python train.py --n_layer=14 --d_model=256 --n_head=4 --n_kv_head=2 --head_dim=64 --d_mlp=512 --vocab_size=6345 --activation="geglu" --norm="rmsnorm" --norm_place="pre" --norm_eps=1e-05 --positions="rope" --rope_base=10000.0 --rope_fraction=1.0 --qk_norm=false --attn_scale=0.125 --bias="none" --tie_embeddings=false --parallel_block=false --init="normal" --init_std_qkv=0.0716 --init_std_o=0.0135 --init_std_up=0.0716 --init_std_down=0.00957 --optimizer="soap_variant" --lr=0.00339 --beta1=0.95 --beta2=0.99 --weight_decay=0.11 --lr_head=0.00601 --warmup_steps=200 --schedule="wsd" --decay_fraction=0.547 --decay_shape="linear" --final_lr_fraction=0.05 --batch_tokens=131072 --seq_len=512 --doc_mask=false --train_tokens=746700000 --steps=5697 --dataset="wikipedia_en"
Each number is 128 + 24 x the weight over its row's rms, rounded and kept within 0 to 255. Layers, rows and columns count from 0. Numbers have three digits each. The size before them is the row's rms in percent of the matrix's.

# layer 9 MLP gate, 512x256, rms 0.137, rows 77-113, columns 0-127
102:150166064190148114108114112124140150126118133140139145147146143155126118132115093110077086130108118120139178113110077124154118104141110131106101131115129134123157105130160149097148151109191143140150142126123124150181163140143147077147134086142149166136125102118143151110106134119124140165164101131088134139101124146101124155154110143115172119159146080141116121149103126161122096118129
090:131149117102116163104166171124132146138169178072094126172134144108104113140140160117121137139122148159106120147168110137140135100126118180077159069134112107150113102130117157117109112118109115107131147150114118130134087123119159134124123102109089096141124106131100117140120139130139083108151135149106087117193138139120163121134077117147087130144106092127120067129122121104123167098103
102:163141126144087153127140099104134105133127102119114107129156128091113156136155165114093158107122080121105116116108108125149112111170104103110121115135139145161130107144142126140157111109168149095092110132157170110147161104101161137153125155150116073163110113123131107088124117123117144152144110128147122078160132159108163152091160163101115177146091126131181161090144130130143135127105
099:136122152145078090176143112128118146144129106146182132128087135086129133099140124115112142115109177074138153113113081102152081116127103153135127123157122062118157131151134107135121144141123147133130138120149161139100156152139127170123151110146164089112107141114121103152133107159148129117127106140108077132131137126160142067117122130121079156138111118127156129135152122069157083099099
100:140141110127129132143098112137152185160135104091098139109125147159149130126150158169110073101168126138083104119144163139152102113198125117116119111147088130128110137118082145138120149118144116109092125134132139121091147117129138121096133178134125130207163110201128144143178143082121115108163148127136115110090112151113138089116099097141103126147136157134106107125122129122179133111148
086:119132131141125154170125184153106117121157100139121101140115145135143129113112143118135186102115170085118080097122098107139163106106114140139108123105133133123170127159145159083159129129075142115105162150095116118124122135132118143134168137136133140121125117148129130143144140194154141056136106135130094124142168111134148135167144141119146131120159142097121090131110070188111123192131
105:117147110154099141156111087146134147215135125102130156140097119146165129124131187103150071167150140113112128150134142140148132145128110153108123139141148141124131147155181137149126104143153119109129166144148117155129086096139121108112088126103158157172139104128128079111154120144159136150109152066136090126115170161109089122131099142112156161138150118130122135091155119141157101128179
106:112123137152148098138131124069129126149125109136120189091133134135168108099139095112148158113089147127100139072163107126162135105154143100181159132089087123118153140155104105162108112144163150100128088156159127123134139072118096129117138126104140103125160118148138129103137157111165085110101106125134126133135107121118107108091140141146125088131168111105123100082110144115142115125119
084:161147126094137129126104122137135102114135150120091095145154137120118142097136103175123126135143130131073119149108157115105168107110142127103154071165128099097110128108171137134130165103159102131137112161160111127169137152130102153129136106126121159162108146110120127106119119156136120129110137173187125108103108151119103110112127143135188155135113105127146121176139176135164110129112
095:141141121162135132116180143123113169112136115126179134139142141170110059132138118093076147126119123147165141162146113114138115134150102135141153127114152118161146058159086121170147117152138149085130127123079149103160113091088121141124107123166101156111142085126155135105108199130164136096146140179115094160154104121161122161093107108151154132091146139130116121123149110123141143098144
102:113165086130115128086105122146130129152097166105135169121094104131124126136134182107155151086097152100201123098092098132080089135113132155109106088115124151116107125121111107107161177151126099162106136136141150123129129137124123097167124141105167117112140152111096095167129125129129136086134085079140110115141123135106148130097140144117108113119118116162126154111141122144175089146109
102:120104099124151111152140104157116114154074146167154126096121158129163140093141131124106130150102156122137096135071164180115117109095137121155172115113131110114089126117110126136128178106117149126112082115043111193110133137122127133167121092114163128139169120099111141130118160141112144138108122136127151141196156157109099129114129151162119114107124105138148165131119126106122150169122
099:114142126109108121142124118154119127117127152169122174123154088134154087129103140153111153167108155144132138089155163148125168095117138099118145152131111115171114103119113150137129120123169141121095124176091158147154148098079119097087149149135146128131095117129133137227156102132141121122167116153127101158083124128100149160124108104126105075146106125133171138156095099127115147114125
113:101128112148115166154121116098116123095154169128165155131107112125138106120154112085132131157118164129152108154157115157134170116128153153136137111146149165129140141152105096107120169111151112135138120149135175108130144108172108130088103125157133147078116120101160088115088199094137110099173093125130112172126090160129111123111126090132110118107134122138147118173141179121123181130156
102:148096105141121122145130139121090105123117139130138155110107109161102095108134173146117123138083108141133176158116116110110094151147149107117076131149141121118148142108104100104100153184082095122096118132130101131084151198152154127092161085135160109121113095093111133154131083123110113114095075103132101105165129115095124123113156128162165173124141137148149135119143196166098123066171
104:188162120130137132114089126139142120118120073118096162097108101143137100119131111116166126117191151142163102142132156145136131086171146126097114131068160190138142114097158139116145180108095107132098116147145129122133165132147094114135120107112125171148155132097140107124134121101118150112101153129124134103166139110135129156195124110127157124192139113141162097128075146122131117118135
091:124123133176141122147098123111104150119135119112096145092101157156118084102084130145137123139150077150168152091156109149095164136172126115137172080160147116126101125114119045143125141115156165128124102142136108113184127137109100118117156172143168117073086125148091167110150139131110123154108126096133093154133122124121123140156107155130106136160144091135137140112152118123085142155123
086:141102133132123162119111144151092101102161165136122130134110098105154135130157129116118112137102146124100148139150094144094150141133162125120159143122115163097145125143128171152108113142138095160138115121171149132144114093109129100094155124153172100109155094207137134123125152107134115148146120113134123106141138103126103094153128139112135111132126083144152100130130131109148127096121
100:160083108130140124083112196136096109135110117071149090129139132128106129114144155107132128126116152110122139108112131118101168131135164137125133107120126110120106139145110094116108078144118128116090130131153081076155134090098107165141141148104147128123115111165137111141120114095138105124138108128115081119171133088125166096071142187116135141106124092094109084122143193142154148142124
083:130158158122164139122154148140121148152104149206164108117120107094124101090102165155105141124145122157106150156121095150129119119150094107156112128153172140150160136118085126105098086097157152150127141135147128135073160090131160126134143088120097101091111176131110123148137099111144083104115113128175164131090160144113084111089133137133132133128130129151149137121110127151099114149131
125:124143139115108124098177168094136096146126162140155113132117106122164108112142102104166118128112139129128155109146148131131118122124151095110139155148096106115134095091130103133083117154155114126093086136161109148173126106145113131105124153098141119130123133119170132113103171086172075145122091114117135102115126134148099130135091156122149145131169090078149108090113129128153123117136
101:169147158117123122105161096166110107109088108100121153136135085136155109112110131108132152163113127133082117142120097122124066134076122159105146131153115109140120137129113114164113096133110110111133104104138136133117133060098125108117110092154138141120129111132122135116132168131150081126146109130139104194148164143119107123089131155128148131143102141121160102138098150170099140122132
104:129110114177115141113151112132153131131182185129116169172143121152129066116114147124099121124119134127095097109145157134122134140127141111119102184137146141139131160087123112169113120109171125130116118104140133107157137132135168132122113134118160120116127117116129158160133160102121113167114186123138116149193129133112121110142097099098166099125155128126128106102119119153120099151126
083:118181127119154136170084077133150093148161133106130102132118159131123120134130176133148146084116156070126111124088094122109104107093109142161103118148116116077122149136132111162130157135127136142114130172144120159125148130126147143146131129136091119128135183144145119100153087097113101131104136136137129132097120120111193131166158109120145147059143131116157126075109072130110126116101
103:126107129090138153145136164070109111136124118145073116133151128143120115128119139142134103134067158081139129158183209103123135129126097109106097096090103134122129113158141150109102121111095089143160130122130138104118167123138120099107171163138118155103149109113143092128127095102125119089130115160091119167115125124117112145141119121106157145106109141123162119114179102100125112117160
105:131121164127137131131147149103098148174115121145105106123112116133144132106126125173092109159175152142120109123155085104146161137143141167171159067147135165171151102166184078074121125117115118150089152128128071153092130140103118119148128152132139128126152136155127123108137125119154194140110153137099127105133100130099127098132104120143118112113110151155087086160134146134132150166156
100:103150097114172129149155122122120111117094095126151143122099127140105141109113128150114138149096172171106106142106181120124140110155145123148096137122139116091126131133157083142150066126182186100147147127090119132148164126141163134164165115140122161149132129107144140111100098132107094156154131087088124145111133106123108093154109128117137140135114120124147106089119085112158124125161
099:103093124154125144146142148111123099148144149127153179096100140115150114110091136165144142146154072145112115114108133136135146109133122146124091097143142134155144136125102072131087151138113139115108104144141139162072149126144107142091126120123117125120140079136112125172167094098149132138159091093159134178144169117162133133157128152100096106125165087140118126082129099165145108104104
095:159142152116125094109113117144156083113126135111138108133131122201138127105096145141131105120149140090152137125128155129149157122119146106114156090179130158137118104146125149125157113109160094072137106111093178146093155129153153110138098082147083107092167143119164142126122155134062129138116159141157166141178126144126127105131151161109145153163095126125120143083149160147124129120086
114:117136140139082117151134146118146138129110103100138140175165097123099131065146126091111137159120125122129148150097149134146120113155110127143105147131116109175175074125122120105114128086108116135098187132165104112187141102130167144134153156102146137122099114149095150141084150097159115135131124150092141145142127123147095114124134121116142139150159122146094094149036104097088115088116
101:127116107118147072076101125116140129124162118157117152132092115121141147123133109120210130105129127128157109103118136094151126128111105118092135101125135137118151084087134168088093139094161126103098143143114119157099157154098158107174118121135142126134157097139089092156177121113131144136082147124144130107157117139097166147140113124146152100090120118141128133129134134139137123120172
085:123158131110139118131100142138120098132088134142097130093146133131132110167140144128128105112111132177092110122177130145123111159096095108141102132128180165078108136129136146115160130114128083096129097144118137165116159161164129148107151161104117123121096143164147113119130122142100116111157154115088098133096066116157104099143135139141094129140145120104155144100140094093137132118125
101:132139097128151101136130097079122147120145109093154159123146125089134126123146114094113164089154169095148117145138101083077094139137157137146129086123080125105100127113132125084117096138133176117161100147163128159186151117105145124146114118096159139080143106142147120093116102145146141128138116085159107088127168115160083126138084075094153167152129099124133151149159106171080095097124
098:094174111098138121128184101144137123164129114165138137111082150084119126133071148131135137088126106130074167148131112146140120085100103135150136147114086082133151129143109096128142172108109067117137111136134158159121077118101122136136118097167128163120123130118165141134119121116118094094120140144133127118098089157082094117101150116165183138137117129153094135127107114152166151132110
092:146135133107136159105139107117128152136113119137121180135115114141140179111120169146142143115175081129135104154113089139139125119129128133155084139102165104131144087132102117122096093136148097125153113096134115139140105119112175125160112104145125189138163124132124093130121108107102098140131144098129136067128110154111142125149170137133121135137123090121198155136108180114124135138120
101:132136136104075156141120130076166076104144110076131120124098157118150137116129138076158104149112094145132125192113122110109134141106114118154176164126110119147086106127147180155137123141109129085122137097156196091132117130145119109143140136131112135132077174146113102117116113137097153136150130123122108173137125162097161131120149089120115152126099147116132147139132125141138110137152
103:123088158132169093122112080125150121106169119164135129140095099164116134117145116134156133108173118109106131123128147104106143154134110099105168127111104115079158136122119126147145123151118141143121119122150149092100117099105150160132123139077116136105157130122115131140076131130135125123117109127139064163105162131127166066126134115152084081149150093139127140078067106129094115096110
# layer 9 MLP up, 512x256, rms 0.146, rows 77-112, columns 0-127
097:139146105102094103131147105124129135115123107114133176111140083114155139132121152131124145115121090113082138163132129161135127118110160160099152136127155134162107176149108111146144115104148135152135093104086130092135141118107129122107146142140156155094114161064131120149081154114114145141109087129110113108112164120117120143170111079162145136112085121122125098120099105141160127183136
092:133123154141111143124145140101130142104135137172127135122123131097155164114145118109195141119103171130126135141130129113135124187139166095131115192116152154135125145150172131113150109150148140127109107131114133150142154144162109120154169133166113143125125157097153148141180104145099139107135161139120140126140138111162093148085134116142141129096195148104131119097103128124108114133115
097:116132118150161132068112152110122155136113130085128121135157127099155124134136146091143134119150093119078134105149103114133150039056153127137159117093141121145147115124141068121125113102118166168131122116122111110143104138136135113169142102132121106136112122125075123160143121178147129111130111130142158112135164137149107134126119127096147152160110076101118132093105155110131136132150
105:171128113125140103128120109086143172160155115088099160100122154144132171124093132154115094117107151099122135124178154123143125099072129152165159166107142156114130134088145145127139088143145134105136085161106136109125119133118107068122137146136089139160176162167126093112132144149089132151160181135117113143090118131131148157142120146108106147176139129100126139108109103119158118130140
101:077146125133100169126116122129141176117115135094067162099137110141105127146123124152125109123095105129111157125141102120149189111179111158146151142159120097105170154137127125131140078135117120096152074157121147136136105145157096123120106176123120108149125140147154148113083099117117165144123086076095144142131089132102160114145118108148165128150110110092116109138127095076124123168125
081:135121099192098166092112118135098134084105126117106138133119117116133107130118100173131149105173141174129081171153150145157141123091180150125137091146141164171092077114127131136181142103157128131146158080165128107092110121144128091150137117114131166131116124145107117144096125145144147124115100128144137111169099128138116125136134121170123130101078096106130139133172116119147095101155
108:173131123123092193190120082148113142201150160162125111148102104104121111103103162116115120116121098172116154114101125106115104167107132118117089111105086149137118168128137125150149121157123094109129171131139124112081127081128123129106136152149160200145105118111092100164145147097145114108103115087136144114143156127093138155108148157086160149146170120144077115116124126147149095118124
098:101123138190102128161095106153133119134132104144136097137085111140072146147108147108122139093118123095153147128100147179135141162100124137081136152138174149151111138118127140154159115103124103130162136112100131126116125112126160090130114148133119108148123117124116163150141106157130160151130186129091133138096133140088137159149136108125128117110110136163128138122130132165103122149106
084:111108132140127120153141083128164134153145097194146125149090145107151158183119138080150117122093126124164117086125149126159125091148115103120113154094117101128168098106099134125140100131131144134140130153081122127119091138165128111134151133108119123096141120129114183098115119132139151116131125127096127101154151093116174111105126162129088143153105124143116122127131125130107129152087
096:150136151078144124094146101055074135118129130126126114083131101108120169107153169122109133119132110127119115139147126115100125134142145129151125118146153097154188134122121088147106145119130097066131145150129128144121136106106152172096126122104118080116101139160130134058101163125110152117163153150140171137176115140145117123158142168097134151120084104131076146149153132154103115110152
099:157122148111138110068106151125134067142126151127118103140141143106156112120081103166102133114135136150122084145158133132151091136141161134116127134098126113147144107166146075165116139050118111105109119135117080106124114126097098145140155148137111102118122137133109159121111120138124155113109096102097123137159135106127174142159119162166159148142140117145093118121148120132166110147119
101:107126124113162141117104115136113190134115107111136125111140117162120106138146155133124100127137110129122151128126130136102122133114092112147127090147163178138137136091152099124148095149147160120122185117115105135101105095135180096124153111117122111151098121141144151134125165172119145090103120096087103168136128126137118159148162130135104138150133118092112172151127145138118148142107
102:094127124132109118161163148154128154107138143145129142115111117103090122121161101109120087142123138143124142102112130131127092114143098137091195130112166143195119141115106141152094142134110078167121095175113091135138172122084105142164138169123154150123137113105110128123130133130132126135131136135134120117122127170159134096111144148141115113140172121108124113107135183098124113114085
110:135145149138132112095190115126154126107114099120135134134101115134089129139147105157097158100156115143149108123082115076141125119120116113129110140084138116115155122127179103115166153115148162124123148096125124123165134143114145179151129125070182076140157164128154130111100127108128154127115106071115118111111140070152126129167161154124126151136113168126159188084155124113136136152130
097:104124122129164143115155118108132123159122121087091160154140116093112083153115124146115121154157155132134093152128068120184096131106140100108125138120155197158121102140139085152122132158141089152126149100140098144120094115127165098206101130135096106160160088156111082107115108137132114121107139086150124109133117120140108144132114159095108123156161137124113150213131118117156139127120
102:190120129094133116124074087141161123167129100107119141125097116115138100123131114146117092144138156137091111150135158147099147123131125133151127170128141101111089141132082143105128128143139117140123145095111105093110129148156116137123160121098084136108139135153126125128153161129115139140171126076123148141142152089119135173118123110117154106155132105163111188145147096133097131130126
096:118081099123137131082144105108142084159114158120150082140131109144134109158129147135147155152106154173089124115123109127150155141130115148084089136103130081197095121123112158188112111099115161155139168160119092110105107177131147108155089134116127125112152106124143107108163080114125095140109147157118128130145139102139121129103118111141131079103151131102150096094140101092119145130118
087:091105134146081099122148139140097122137152108070111130110126091158103142111149129094118134141137156121139127149117128108129166135119133197107134141129139136091111120143164127159157177156119101108109093137138103169140122150160156063094157094167141184133173139200107140149133125107112137146140161108132081113106094135120112140100112149131139116137117115144190106112137115119111153133114
097:103118186126135127120084159127107135167139091118135099139140149121137133121124151101107146175204130119158122105144086178096128114125132133148087117147115138095137103179110138102128087124102170132128182146105102130133128135134159156170143151121109071097147139088093111166175098156124160133137130145117100154122142152129156155135174149113114100120113144147117172164131126148127168134114
083:130161119096138095072119126105123139136127121135099103138115117075141138116148137095153156114148140160160140143140112141103138135168134161142098135130107144121111149055109120145091167095149092161132110126110147141099110137166155081126126123137134153163121066162157110117143092104086107124105113127130109062129101148124126121108111138122083144161125119116148105068110091133128095179137
117:146108144131125146121114109178128140138168108151100132134162173140101146144104150143135119136161135142135095180127140133166132125137107147110132142138142133127116158145139164094138111115099106165166124113099139103118121138173131116129123103143126146132144075136062105168160108139061170172128162119110102144102100146108136174160182120126110112160091133142130152133136095133133115125140
104:137144119106135108113139103128074151141120135132129121138110145112095079155121177106111137141151140122142145101128118174101110103178143147122128135162088118143185132142130103116138146108108145140133113136152109180097127135155131152159140090126127133139167145114093146140150150100140123122130098103093179141083128149147149126124143132106130150144172119107116110120149155085128120135132
101:115131112116156105119165128167135113165156139147162162135098150135135143131122060146167113138133096153160125090152097128121112142148135149146082148132124098173169128175091105163117105176124162092129142122152109160104113109145152123107120116137164114088123125138103133135125112110122092084181136108150097135138146116099126159157119141171094194132139125140130139136130138148166153122106
084:153124113151098176124139131115121148116118124142085152111106092136159133177123132144076096140171142160137121151143128123128137180153131100143129170136157113149179117143114137129138101116114103116136134127125120153133111123148155107128137139098101127146151125123150157136124111158131180151148128082153120075152123127156142106117107194156112150188133149118133142132115168097103102113163
096:117132086132098159155118140128146153111166096161098130167108144148126098114118148122101168122146131076124158088168125132101173148171138097087107115176163157127070137117161146143141096120093105136148112148170130156137149112118142106082124158102118172163062119095143133141171086140123115129117159134150146134157115078101134180115111137147113122151106119165118196118107093137131125129141
100:094090170114089118118122132081174092137110144144149149101151112121093122123125171128089128138090166142090113129152122148111138120178076145138123143114100088114112135179136140136121100122126138125144146148122129109083166115139142129112084166096119103101125110084108166139141118126110181076121114089120133145107151125095169141098127126125104131121103104121101130122105073152089157134124
098:092123070128126149155151164135153151121073132118125091140123109124109119142132144114138110161113095118092111110150104136110067081174075132108118152123089081142129121093129148122114149142148133172127141139168123140146110135120114148116109139130092163149092135161077115147115123107135162113118120132132174107158139159115149132124143117156097158127120152112142090128084085139138170097106
106:147131132134094142150138152144171148153111115094130126171097142134112147139130104157114130140130115092121167115117156114073147164149125135160143147153145162118089151126135145131113087129130137126127048094101111168130150158128157098122137107091123163088094135134121158146128111117131159108115128105076089086112151145120173144140146149084065109097151138150151116110112121131127125142126
096:171152132179114117142138112108113165156090139137133163134105119151127168131173094109104154141129129087122120119144114101112159105141092150147113123158136136166114160116147115139106130131126120117145094141124151116132148113122136149180107131147115138139149133129119134140121098104116121136151079137081156112122127156128135097145092111137129110136150140133073114110154115123155118183158
128:137115108128103193123132091136153145142119130106099175129134120142113097178124147124152117127138158122154147093108104104097115156126138126110105089118114159109122153171140167130155118186116162096126126124149140118103092115137129128102106185178148141164121128111119109100117116132080096118100144110128073137134068118130165146138119112123105150141130127120167125150187165141143142165128
098:156130151118147148130134117102122130092131124160146132114083101173159179125072133135130128158121123105101135123121110105140183128113139153098125143132089115128103113149148097145093130104146118157130157148074137101107157109103152102111158109138098122145090110112125114153171094090121180155106091156132124138131146121096152136090114114149142140101173156108072139130183154141139158118126
078:131147150067155111108149174103143175136094160131144119146144100102128130115100124130095119129155134125159136092094135173130146147111140154129093110121184107130124081104139157141106156118118134119139109127118133143148141119119122137139164177111162175175168112059174111156134131113125075146156102104126128142081108119132188125103103107130130139094158131122140090123102133136103140145143
101:139075165104111157148104115121135146153112089115142138155168116134113171099077111112066140159111117130119113115133121105147161135089101146161145142127125125147147119112179125131155128157097159127113137106112103144104118131140173105112137150158119112132110105108128130148164114117121135145121097108211116152122106116083077127168117177120121112116119131116148142130085125148140153151129
091:145120183183145135162126177116132133155141150133112068111142155180199141165134093096132115088120167079148096123110127143132118100146111132064143135121160131132132134141165125136133120104110114125118167096104096117183132155128131172128112160063142162137171135140131149140091112156105118134162162083118118099113166097139124093154141144147154119122117133146110124117175109151116148118100
091:115125150139113131142148103143145159121123124106110148165142169088124124112150160111156113128111117154127132151137109155158117146067133115152166106144156136157143102137123141153103163145115157153118151086101129135118147100116112140082093097129139154116108145145098100120136108132096125091169157149139196158163170132140092157134129104135137153087097088107157116109099115119068115116086
107:131145143090103152138132167128134157144140158113136153087135152129112109131172149083167120149112100125142146081091158114139131126141098120104103120118095148135180127123140157140143157112090147099136150122154142134179126152156165103146118112132086126169079163104126115118088158135138115094103148201137147127171131138103131145155148125178082164082092142143179115107135104118136124128123
# layer 9 MLP down (transposed), 512x256, rms 0.134, rows 77-112, columns 0-127
102:067134114082111106142142130101124159132100113122107158123102156173108142154111196115094107109098152154154138139112122133101122101163130117147136079162097129125156126109105150095148128110083120140119120158138099117110141147130104124076150138143129133187180123149152134109136117077075069145124135108146170160124075152169131145114098133093149138098162127087102116099139164111113155122120
088:140092120088150201160128162170079088147140135177120110116126106109137124152134107143113175132107094133116123124159160145087114130111106140123139112139138141120115175087077162108123138135123129142121121112137120129111141158116140129109169119137134111135167125111130109097079188134108155137153145121117126108150102097144118130139136132164140111138163123196107138169101081129125154081141
101:126092068150167136090111142143120114104145135105149103089069145106199135118115126144076105142167147094111103103158117063160138139108163130126145113131073160136102155110137131123100148076133170163136167113136151122121136104128106181087129122143122132100124119096134130164140112143120069125155088158115128100139124126122150126154135099110111092154142123109155100142122073090111136135137
110:161161113119126145132168105161171141177081113110083117149161123085084152096075090113165161091130117111127144132131102124120123150120132077125160151106145108171114135113116125175139143093117119116130140129136125117084125117138112128149133149137141124113134141150147160181105122173137150152114106140119108141115148104106140110114134114117080183100131092156122116120129131137145150125147
099:137149099125122149138089173117117139162085142140124105128127124108120088104144123087128122114074077124172124152124164164106140127151130156135142135131162119095119079129139122125119145162158146110121158074150076119129134119123086164114117145111160107150123141125128127120172111139146096117128134116139125178123112140150096129121157159163093137116157138070120126122147120107127067094126
075:107172168159134143141135126140127126161144117046084158104140163162140145126159159174166141122130107114136155148093142106099189100141126121146126075103130129114117154129119136140174115118109124131153154163134093125115147131113118140143161141071141130082144159102128151118145144123125142118144120097101130149087131159115115153136174133131171129114168133126155129140129142108153147165153
115:115112140120181120099132187129112150048117137150131106117173117101097127139140078159125145113121119125151101108155130103114160123135165127121151125114130125106136064073072111115121120163147136117143092118122136134149147195133124136168153128134140078118163140134137181141124099116100097093132142154078123148140120127144141087128151149123112125110106123132142113165105142106147157131103
077:137125163140141196138148154152121158105126154158149095126144127078131152126134117120145107108132128153171130120113138150073117127108107163134095182174136122147157132140159187119096139146111117138116115128091106153078125088218117139156126109185129130139130132160157102100104125106121109156136077136127123156147145090139084119158103106153114144154131100130136100129130133095107128164153
061:114123159134128065125145143085151131153126120088087164129132162159113133103105098142160124131161081119066119157114129121098134118158156105137155131105142118146085152152150145133147118137156128120148152189145078120141122103122151159184087125112169133145136164082106056118132095124108114092173141131131112132103122132139099137153130104092154097111145107174156145142128141101154120078135
103:115110122165113096143113173172156051110126105173091102109155082111155118121098133157138116154182140098110117112100112119142101160118117127109119112111119154125099142079109166107114129105126138118135137166104139117108125127046115117144106152178145114135136150094146129167100128138133112116157136110106111096091105113138124108069129145165141133148133148183102143121109120112107107159074
100:138104108133106093159071137149132122159108127086141056119117126167158098134135098072163119142121160139167129110114128148120126164143112122128077131156093124110110133154111146115082116171141119156102153148114137137151144126112105125096112132129116118131129098171108134109127117195134148138183114131142145109134130120107121088097122121102154136126132098127131132121110125113116072131127
106:120144117169118125106087139168137108113138121142123122127132150138139140098127131140115125112116122133125148116114136107124127155167179138126180111164131114141121125134165105112110134138128147158147094108158074144142132118073157149101113180162111155127141157137108105138130110126144116097102115127142119112117158130125119124099173190141104167132132159145142133101149114110161139158156
104:126115138143166164123083117105160144108121116161117107180073098106112090124137119095138142073127144138130100077132142122128169143127131130124123129121146139135125112138181081153091108116116110125101119083119145133146129158141132154159179136186093109165103128103066117121127109117130083099129090115145142166141141095160143110132125136118116163129125125134144147137149163131131113054101
112:134115121124121127143125159145100114138089119106105135174180155138145125168123119117106122122133143141153094085129107083138093158139156141133135132154102107097115095112140144125161103134151152138132134152125154110157103129150101150162175127106120136174084126137170152098152132133114134147127091155144116148136125143110177120103161137146100139135140137114131105128111088100164096138157
100:145108132168087085146062135133118136166154126118139149138126095106101095159119140159136094099077133126101141154132077128131162116133158113134112122132149142130161110130117128125087126162079144161135137148117132131111138163144149145116124139127168163108079119098155156136111120119156126087127110131107101093085137112103114124132139135172161129130134132106155118116137145136128135097157
104:110135101084134100113108085174098137096157139145135115089148096114100133127129126076155113118130125165150124095146128135132141140136092117094090114180134115175144157118108132155081121170130120158175118145098101102144123132129136130173132156114126106120126149151094143137093110094148114102137120125149111175116074201105125126125103142103133105128129138063114114110178156120114138122111
097:132104166122120191114124138124155141112116105136122142118093157164122170173094116107140101152159076111132112093108131087156110099138137154126141113139130186136117107148171111135121131103136119141123122088129134115116111145087108113145141133150132109129137156135155152146119120154159130111109128100126124116102123137119109135133129169126105149093096167122153161129109161136163128127076
058:119141105089112138126109129112123162125147160145106120148149131106111104128094153091127120136140149158139088144133123114150125113119146102113091091162111130104140052121069112110078110111138130167130132086101140120126152134154128117088143146121078149082111084141133155134168087131153138182088114149112155116157138143134136111140131128118115159148129148114130134102151140100129102100098
103:130103152172107178137124109103108148114135181127154135134093149106156091124122095136118131096109108159114091100105143093121108145136113127145113080138134134119100128131150178158145157110151097111134120100155169148167111161119091062149094111152148140142126141139170108144130129147105179200108117107133150142114114124103193104171124146129136122106131131157139128124136116090151151126122
088:128156125111125118162126099115194142119153100113140158158137158127113123116139133087122090063110122135143108158101130141106125131111115093154121136152161125137165114107154145179124089156159138117116133165150123122138117088119094128096134121111096099155138155162115120103146124112133103111139111123185167122116119114130139148120167146108159127099122178110151143161089123122127116091157
072:096119102161142214076126110148112138123121082155140097136124133120101119195141099148108122130131105144125153135124148147079123088111097154071171137090117108145153128153156137100096163099148112155134159106124154059141134091148149137117156112139133118101132133130149114158138142100100130120083092119099124125121153102123145096144142083109124150103143157140092128106165128146106122154160
107:152164116132096146088149104179151144143111145149076135153137131160099131154114128149154124151066117176143137119137115122132149107115113100116125150106148144131092122094103140125135124118119153111126120124156152140125146162144110173115148152137121113131096102145151138138163117165126146138112116143151107155158170113136122145151103161132140159122132066135118094125126161148178098164112
100:104120159106116132114103139087150115124096120130103112101130131175137088134148148159104111132152150134182109147139135103100149127150146146136118099095114136115126144161144131146112145067145162145116130106133173102113123090111106138090116139114137114148161113129102115192166180079118159110082098169091086116089067114107178128105152111078132126127133181158136144132123090121136124137145
061:134138161158114146162142116119151107113140132091144134117108170143110154109130137126161164078116110100096119108110145121115122144128124130129124116139121112109107178134139121110192127125140153125136135136156096133119145101096137153158114146105167102152110115122139069130145086061126089103130190104173129132098136135148108123134156129087177114129162091146113150120137166127111132081126
101:134136094096120138092156119120119117157124178170145140132095076144119119139135141126105130117097101168111157141130079114113138166111110139100097148125112095123083124162108173083178158131139156114120124146148127125119097137164115126165132118111148121139131115122137131102132096122156132136138127147133147092113100154152121101150107150101123116131129112144113101108138130160088132110098
103:097126174171068133158159093120151183128163146143147138107129113102134105111104131108101136154103162100084134136145123126088143093115137147161148144110096122145113148118107120081120162135104138113137096125110118118122124093133136184123185141101173143196086103130124117131150125163124123179164087166126114151079112149179134154143143114132094093153108120140122097087138090113133102121125
101:133119145113145095125100142140133132133115116174077152166125080119155134141109101144166126162115138141119125136114117160105117113157154135141116108142169116113130113134165125101172146076132155125171125141141128120123103092146159097138152152120101120138114135098117143122120110126129121112134093162126093107147092108062149145156113175137145145132150128162130127112133143168122137140125
108:131136135114102118134132101104147121092129132122080151101179103083160093164123141162159169113115113092086127087135148142123133150145123124101118139147114101146137152146131111138128131165113172120131132144156095158150154108110145154101110112146115111124140113108140101147136131110091140117103106139130137116123080113110095127106133141141173190142142155088110150118162102116142161108135
097:072136145141150106158096153150138142136094168110174140136081112116129146132129165118195160121159146148139144115162123109108146139158128199115168097112077140116098143137088104115074113155159128149103095138162129136145139103125148144107074134104107115130137079139136144126099135146157146138082158076105142109143112132144135113138155126184166127153106147129126084168140144176102131116148
124:087132067137102115123122126142093094156123103177130113111134145092134179145110117132114171122125136120131104162117139138130105112099131149101130141121164147120091152097135104152111163109139121146121153151082149162108153170101152148133144098120130183161082160083100125120183124155139137165148111162121127123115158126132138118149111105120107135106109137109156134129130144150145136168126
104:125120080142172083126157125173108119117174101131123150144123142117119151126196134145152099111137121134130130128118104116107116194110116113127095147145119168102199095130125149099112145153131133159085111110092125146123144138128062182110164116140125106136093152150128099145111112120144136113112201115166115130155105129140140143138087130123095106122090133135145143116129130154119166146164
079:140117104161111187144090125128146080148127096122114118075105178122087157161121123182112111137124140147100107155147175140132128147146149093123117128102132108165140143123108141081134108147111094110143093057136125204113150133111160118096130121134136073115180201118103105102116131098128136090122154121118147147093122106108104165111099156131097126147121101170104123134104146093151160119139
097:127128141134132176123104128111123125085150135137066175125153134108086113166153136129143137109119140143091142185112167173100135136148156155074131112092167094062198124127137147155114088139108127152142124131098119196111081118201089113128139136118116144116151149142095143108114145133134135108143109162096148109124122130122170140126106129119110109113144124106084119162170135121141167125124
093:122122088080178085086123122117165165141131128115128147075142132101064138098178135166106103177135123188144117186158135123153102174140161122154117124182088138154139089152074147135122106128131094117115103116128163156100159135142125129155105095162125144086128140131135087110139137149145115147099109149118141117109124141109132137124131111109139100154139110156143107098120128132093105132163
092:133144127142125166117119137142160139142123081120120132089148150152145128167170135168150160127162127081123151107132111132118102134120131110150153130145106132131086159117166121096086128110139125068105167160149118166163144142150108140121123152146155152179156158119126149114155116151107116127115130144162131177090124109136159092142119109147130123154130158123142116171198144150134095126127
107:116113194132166113108097097137137117108109101117185117134131116152135143112158118183134125128129121157141112151133114138124131128122140153149115124100110131131165077089105138125143147113153120107122146132078102166130108106093129167119157098117150129135147117077119171119154167140126132119119146136114131120079153134112097118118100144112101125141175148097115110090161140127167194143127